{"n_layer": 10, "d_model": 512, "n_head": 8, "n_kv_head": 8, "head_dim": 64, "d_mlp": 2048, "vocab_size": 32768, "activation": "tanh_gelu", "norm": "rmsnorm", "norm_place": "pre", "norm_eps": 1e-06, "positions": "learned", "qk_norm": false, "attn_scale": 0.125, "bias": "all", "tie_embeddings": true, "parallel_block": false, "init": "normal", "init_std_qkv": 0.019, "init_std_o": 0.00425, "init_std_up": 0.019, "init_std_down": 0.00212, "optimizer": "muon_variant", "lr": 0.0136, "lr_mult_o": 2.0, "beta1": 0.93, "lr_head": 0.00601, "grad_clip": 1.0, "warmup_steps": 200, "schedule": "wsd", "decay_fraction": 0.825, "decay_shape": "linear", "final_lr_fraction": 0.02, "batch_tokens": 131072, "seq_len": 2048, "doc_mask": true, "train_tokens": 682400000, "steps": 5207, "dataset": "wikipedia_en"}
Each number is 50 + 12 x the weight over the matrix's rms, rounded and kept within 0 to 99. Layers, rows and columns count from 0.

# layer 4 attention value, 512x512, rms 0.0978, rows 465-490, columns 384-511
64 57 42 54 62 62 56 45 47 31 57 26 38 54 77 64 58 41 30 43 55 50 51 59 51 66 43 56 48 32 68 57 46 57 54 63 49 47 34 46 47 56 42 40 45 40 49 49 55 49 57 72 33 37 39 65 51 26 49 69 40 51 55 47 26 57 41 59 40 64 43 53 53 61 48 47 84 61 33 51 36 53 37 66 55 49 64 53 49 46 40 76 49 46 52 59 60 43 49 47 59 62 42 44 37 45 59 55 58 67 60 54 52 47 41 46 45 49 67 54 55 26 42 51 46 59 55 75
68 39 54 64 64 44 45 44 49 51 48 65 43 58 60 41 53 57 60 56 44 42 56 51 33 63 39 63 51 45 34 32 46 47 26 24 35 47 35 39 36 59 52 71 52 46 50 50 73 25 49 51 76 33 55 76 66 38 35 41 54 49 60 46 40 47 71 50 45 54 71 45 48 65 40 50 58 34 49 53 67 48 61 77 60 39 52 64 64 36 53 50 41 45 64 46 53 32 50 24 44 41 62 49 56 69 79 56 46 59 54 70 40 41 58 38 68 42 63 28 46 52 52 48 27 51 35 41
52 62 46 39 53 42 53 40 41 43 45 54 44 59 33 76 48 28 61 49 26 32 24 66 44 50 37 39 57 48 61 57 63 45 48 37 38 45 59 41 52 48 47 44 51 62 61 46 45 29 42 45 36 70 62 47 65 50 57 70 68 22 48 36 63 54 44 51 49 33 48 60 48 61 54 46 42 54 55 65 47 67 40 35 55 52 28 54 51 75 09 35 36 56 47 50 66 45 57 50 40 34 72 46 29 41 64 41 55 37 51 50 51 74 26 20 46 33 52 28 50 53 58 54 60 49 49 30
56 58 62 50 53 49 36 34 43 49 48 45 46 69 55 39 53 26 45 62 52 41 63 56 45 67 34 51 72 61 33 56 61 37 56 52 58 66 44 47 36 33 41 52 44 65 50 40 63 50 60 56 40 71 55 40 93 60 63 27 54 41 41 34 78 53 47 67 44 61 50 58 65 49 45 53 57 54 56 59 37 74 49 57 45 61 49 51 58 55 53 61 54 43 57 52 43 57 59 38 60 54 48 25 53 47 56 66 47 34 63 64 53 51 59 40 52 53 79 64 40 65 63 58 87 29 62 44
41 16 37 57 28 51 54 65 39 49 53 42 50 28 53 49 69 60 35 70 80 45 35 64 33 54 73 49 44 69 60 43 42 55 50 55 48 45 48 39 50 33 40 40 59 28 18 50 47 50 55 55 49 57 37 60 38 49 47 53 54 48 58 49 57 32 43 44 47 67 47 45 70 48 34 58 64 52 43 54 50 54 39 51 40 39 56 20 54 47 46 35 31 45 45 61 62 67 61 44 47 50 41 44 41 62 49 39 60 42 60 43 49 61 75 27 61 40 54 37 65 28 41 32 44 29 55 64
55 52 46 46 61 61 57 61 67 38 57 48 54 36 39 48 49 58 58 41 50 60 75 41 39 58 22 51 36 33 65 40 53 63 43 49 34 60 55 51 50 47 62 56 39 62 46 45 52 47 51 70 76 69 59 47 41 57 34 38 53 34 43 31 46 78 53 39 71 53 60 49 59 46 41 54 32 57 58 45 32 44 43 46 57 55 47 37 62 46 55 45 60 70 42 49 65 54 53 59 41 78 59 51 35 51 48 58 48 41 37 46 47 60 55 49 38 66 45 49 57 63 50 40 57 30 43 37
38 53 49 54 35 35 61 51 46 43 51 26 63 56 40 72 67 55 51 43 35 55 63 49 36 61 39 51 54 55 44 59 50 42 63 37 44 55 24 40 31 30 44 49 70 39 47 28 46 43 59 51 64 75 51 42 72 54 35 48 41 50 50 58 46 66 64 54 70 41 51 56 65 60 55 42 71 50 53 65 30 32 47 51 67 37 55 53 62 68 74 65 42 39 60 43 59 49 54 25 48 47 40 43 23 64 59 41 35 58 52 47 54 36 57 46 63 44 61 35 67 62 26 53 63 26 48 45
69 42 35 55 55 68 43 46 59 38 29 68 64 50 37 53 58 46 36 45 33 48 74 32 36 60 44 69 46 54 56 45 55 49 31 40 48 52 50 70 34 41 50 58 55 57 44 54 53 49 62 44 62 40 62 56 40 50 43 57 20 37 59 64 53 56 65 54 37 43 54 37 58 42 64 53 47 59 55 55 61 60 40 68 67 33 48 67 46 59 35 41 58 54 74 27 45 57 39 66 24 44 58 39 64 52 52 43 32 51 45 71 46 39 61 58 72 25 62 62 72 62 36 64 35 46 50 43
64 56 48 60 29 59 35 26 44 53 70 43 35 55 54 68 35 57 36 70 27 57 40 54 48 51 48 69 55 68 54 48 59 57 45 56 52 46 55 43 53 52 55 41 48 37 40 52 84 34 52 59 65 25 46 35 26 41 44 58 55 40 50 74 59 74 46 61 39 33 53 42 44 46 38 63 58 31 45 66 55 66 37 58 38 48 76 62 51 45 41 58 42 48 51 64 63 50 43 38 56 37 39 73 53 60 42 53 34 45 58 55 56 38 47 43 57 50 47 42 46 47 57 51 41 57 65 47
67 56 30 40 39 39 60 33 45 53 42 50 56 41 59 27 50 39 48 38 76 58 62 56 46 45 52 60 59 61 40 55 56 59 47 52 58 38 39 39 50 48 60 53 53 46 55 56 44 55 47 55 48 68 55 63 46 75 54 27 74 59 47 40 56 40 50 54 63 38 57 52 53 50 52 42 42 50 42 53 40 56 30 54 24 63 47 69 51 65 17 67 66 54 50 52 47 63 46 37 34 47 53 26 87 51 41 52 61 43 44 33 28 26 45 39 65 38 50 65 48 66 40 52 59 66 56 56
32 54 49 53 47 61 45 60 68 28 60 42 51 47 60 38 57 63 55 34 62 56 55 62 68 50 50 48 43 50 64 53 67 47 60 34 54 71 71 65 41 51 74 49 39 61 71 37 33 38 46 46 45 19 54 48 67 47 22 54 50 32 65 54 69 51 44 44 57 79 40 44 32 50 44 49 58 34 21 56 46 54 53 36 44 59 46 59 52 55 55 41 59 20 46 47 46 60 54 55 46 61 58 56 47 34 34 56 37 65 66 59 72 53 48 42 56 57 51 73 67 43 58 44 56 30 27 56
44 44 47 52 45 63 41 61 39 52 50 41 41 20 47 63 48 31 51 35 81 12 57 49 64 46 57 51 42 60 59 40 48 41 49 59 56 45 70 47 53 27 41 34 64 66 32 54 59 32 58 50 31 63 30 58 45 37 47 48 61 53 59 55 38 41 62 55 20 47 50 50 26 53 32 59 53 53 34 66 58 61 70 56 54 56 30 57 45 53 49 53 62 41 32 46 43 38 58 53 46 40 44 52 57 30 63 48 37 58 38 62 45 65 49 12 64 50 65 48 38 44 21 52 50 52 71 45
21 58 41 42 29 56 60 36 51 72 64 60 44 52 39 46 50 41 40 54 31 53 53 48 41 61 48 57 34 45 42 67 79 63 62 49 44 42 64 45 53 55 70 47 60 69 19 49 38 46 44 52 39 46 55 29 82 56 51 52 52 31 50 57 40 46 43 43 59 47 53 62 63 55 57 28 23 59 72 46 27 69 49 32 47 57 51 40 42 50 40 79 68 51 66 45 46 55 30 42 50 43 55 58 52 42 33 34 38 62 40 50 48 59 45 58 43 35 60 54 50 68 37 72 36 46 44 34
35 46 47 42 34 59 44 48 21 33 67 51 52 43 68 41 59 71 46 65 50 68 54 66 51 50 61 46 62 43 54 40 68 41 63 61 60 44 68 59 62 53 35 50 70 76 55 51 29 63 44 33 58 59 48 60 39 59 33 61 40 47 34 53 58 41 37 66 54 44 51 61 72 42 36 41 57 80 52 54 36 52 81 49 51 63 26 39 66 62 60 58 52 44 56 40 39 57 24 50 38 32 49 33 57 19 59 56 56 42 47 20 48 52 41 39 61 43 63 65 47 40 27 62 63 58 39 44
53 48 60 55 35 37 33 52 57 41 44 78 46 46 44 50 50 53 58 56 28 60 49 59 56 51 33 28 39 59 62 57 56 33 71 37 55 70 27 38 46 59 30 55 33 28 56 37 62 72 47 52 30 41 44 47 52 47 74 37 39 63 54 35 49 27 45 48 62 54 56 34 53 61 68 48 51 46 47 37 32 32 37 47 53 42 43 58 42 44 56 33 40 48 73 37 35 56 56 49 35 61 21 44 58 57 60 62 42 39 33 68 69 42 53 48 64 55 53 78 62 63 46 58 51 64 47 36
47 40 49 48 68 41 43 45 51 44 36 46 55 57 47 41 42 54 47 43 57 42 58 55 59 42 49 50 41 51 57 67 78 74 77 56 40 65 41 51 31 40 39 43 63 46 34 48 53 53 37 50 62 64 65 43 71 47 41 19 42 48 24 44 32 49 43 50 54 56 58 52 56 48 50 48 42 38 57 58 30 23 51 39 57 66 41 57 37 58 76 63 62 64 51 67 55 48 46 53 52 55 43 54 36 56 53 43 46 56 53 36 60 74 54 46 72 28 49 44 41 43 56 50 47 52 33 31
41 25 37 41 61 50 62 42 46 53 36 65 41 39 28 77 30 77 62 36 46 43 61 71 48 54 59 62 53 43 49 50 54 29 38 65 36 50 52 62 42 51 34 45 67 41 51 64 33 53 43 49 45 65 49 41 42 53 49 55 69 46 57 25 76 60 51 55 49 65 69 48 61 50 57 49 54 53 19 39 56 52 73 63 32 53 58 33 48 45 44 32 59 46 34 53 59 51 42 46 40 45 66 43 48 53 42 57 55 40 34 69 37 56 53 56 48 43 49 59 36 33 53 56 43 57 50 56
56 52 49 45 38 46 50 52 53 75 53 61 58 49 43 63 51 48 77 52 41 45 46 46 54 65 54 24 52 36 50 50 53 61 47 31 66 47 52 74 59 44 59 50 45 25 40 56 40 55 48 35 31 63 47 41 36 44 40 51 53 72 51 49 63 55 37 46 60 76 55 62 49 36 53 53 30 63 47 41 26 77 59 56 53 44 60 63 50 41 35 41 55 56 45 63 41 64 63 53 70 60 54 50 72 39 37 72 59 48 33 41 49 31 47 55 17 52 59 55 48 50 42 29 57 72 71 53
55 68 50 36 52 44 42 71 45 51 52 62 60 53 43 48 51 30 46 38 51 34 41 50 68 63 28 37 55 57 39 56 33 47 42 49 38 73 69 50 46 59 43 60 47 55 50 40 68 46 65 54 41 57 59 50 72 51 39 37 56 45 57 50 55 56 50 44 44 69 41 71 37 45 36 58 22 42 25 41 54 60 35 46 76 49 39 63 54 43 52 42 61 44 56 48 53 62 74 60 29 25 35 39 66 33 66 58 61 39 40 52 68 71 32 35 41 62 44 60 35 65 73 71 62 45 38 23
52 31 60 54 65 55 40 64 56 58 52 49 55 60 70 66 58 33 52 40 74 44 47 58 53 39 53 63 50 46 53 48 48 48 55 45 42 50 36 49 44 45 34 51 42 47 53 62 51 38 51 63 65 68 36 41 32 57 43 61 38 58 40 55 62 57 59 52 53 52 32 74 48 41 53 70 46 46 68 50 63 67 76 48 43 43 54 54 42 51 43 59 43 53 40 41 52 45 57 56 53 44 42 41 51 41 71 49 43 46 54 54 46 57 55 76 61 41 81 43 43 57 43 56 46 36 33 62
52 57 48 29 63 54 49 68 41 62 42 49 48 48 58 57 35 64 54 45 29 31 15 54 59 41 61 59 45 45 53 44 53 58 39 80 57 54 86 40 54 54 41 71 58 62 67 42 51 40 38 34 57 41 52 73 50 37 54 64 65 49 24 43 54 42 40 63 55 59 41 61 55 51 32 59 82 58 31 44 66 69 54 46 39 55 57 58 57 34 18 43 53 58 28 47 74 19 34 50 43 33 47 20 39 65 56 42 65 29 47 38 52 73 49 36 70 42 16 37 27 26 33 42 73 47 23 61
61 26 38 57 41 38 80 44 50 46 46 65 39 40 64 32 52 59 59 40 54 31 36 44 54 36 44 45 35 43 79 46 65 44 42 59 36 49 42 56 48 43 56 47 25 56 48 50 69 62 65 44 38 57 44 52 42 73 50 73 55 62 58 45 67 66 71 41 61 46 51 36 52 49 31 44 50 53 52 53 49 60 61 23 65 52 42 50 31 34 24 37 51 28 40 38 68 22 31 56 45 55 47 28 65 59 63 47 63 39 42 49 42 53 57 76 53 36 63 48 59 35 56 68 57 41 34 43
36 30 52 53 65 35 62 37 64 63 45 70 44 41 38 52 39 32 81 61 54 51 42 44 63 39 85 52 60 62 49 62 48 54 43 40 54 56 53 40 29 42 44 35 37 49 69 59 42 57 41 61 33 34 50 48 78 52 50 64 39 43 53 34 41 52 65 61 58 31 74 50 36 54 53 62 64 50 59 62 38 67 51 55 40 41 36 46 40 69 38 71 48 44 67 55 56 52 49 57 45 61 59 56 53 66 61 49 39 41 54 40 75 47 64 44 42 52 37 51 49 49 39 56 57 63 72 58
57 72 61 41 46 63 50 52 41 39 50 53 54 60 26 50 64 32 30 42 34 56 61 52 39 43 34 69 34 45 53 44 51 71 46 49 47 44 51 58 43 63 64 60 45 56 49 52 37 54 53 50 56 37 56 59 61 53 55 37 37 47 35 48 65 63 66 52 60 66 45 72 58 43 64 55 37 38 65 22 61 56 78 42 15 44 41 58 54 48 52 62 50 61 58 38 50 39 50 46 46 45 83 39 51 34 57 47 51 25 56 52 50 42 37 55 32 40 70 50 46 54 51 44 46 47 55 48
56 28 51 54 42 44 50 29 52 24 52 44 43 34 66 59 39 55 59 42 40 56 49 47 68 56 87 32 58 41 40 57 47 54 32 60 49 47 38 56 72 54 47 65 45 49 41 58 29 43 71 57 40 50 26 31 44 36 32 58 47 49 26 46 35 37 65 37 24 45 78 69 57 40 40 34 44 56 45 48 71 55 24 64 59 57 62 38 35 44 42 33 50 56 34 43 31 72 37 46 68 81 34 29 37 54 63 47 59 47 59 59 45 67 37 69 31 65 42 26 54 39 63 43 58 32 71 45
36 64 53 60 68 50 58 70 63 55 37 68 67 50 46 41 37 52 71 56 47 35 50 66 46 48 50 78 29 38 41 58 57 38 35 36 21 72 67 59 24 49 39 60 46 36 73 58 61 51 50 58 58 69 43 37 55 49 54 55 61 57 40 32 44 45 46 64 58 67 40 72 41 48 46 53 50 21 59 44 63 65 26 45 56 45 49 38 66 68 52 48 31 60 47 25 59 24 75 50 68 43 67 38 50 43 57 53 43 59 40 28 53 53 61 50 65 41 45 57 42 41 45 47 63 39 32 68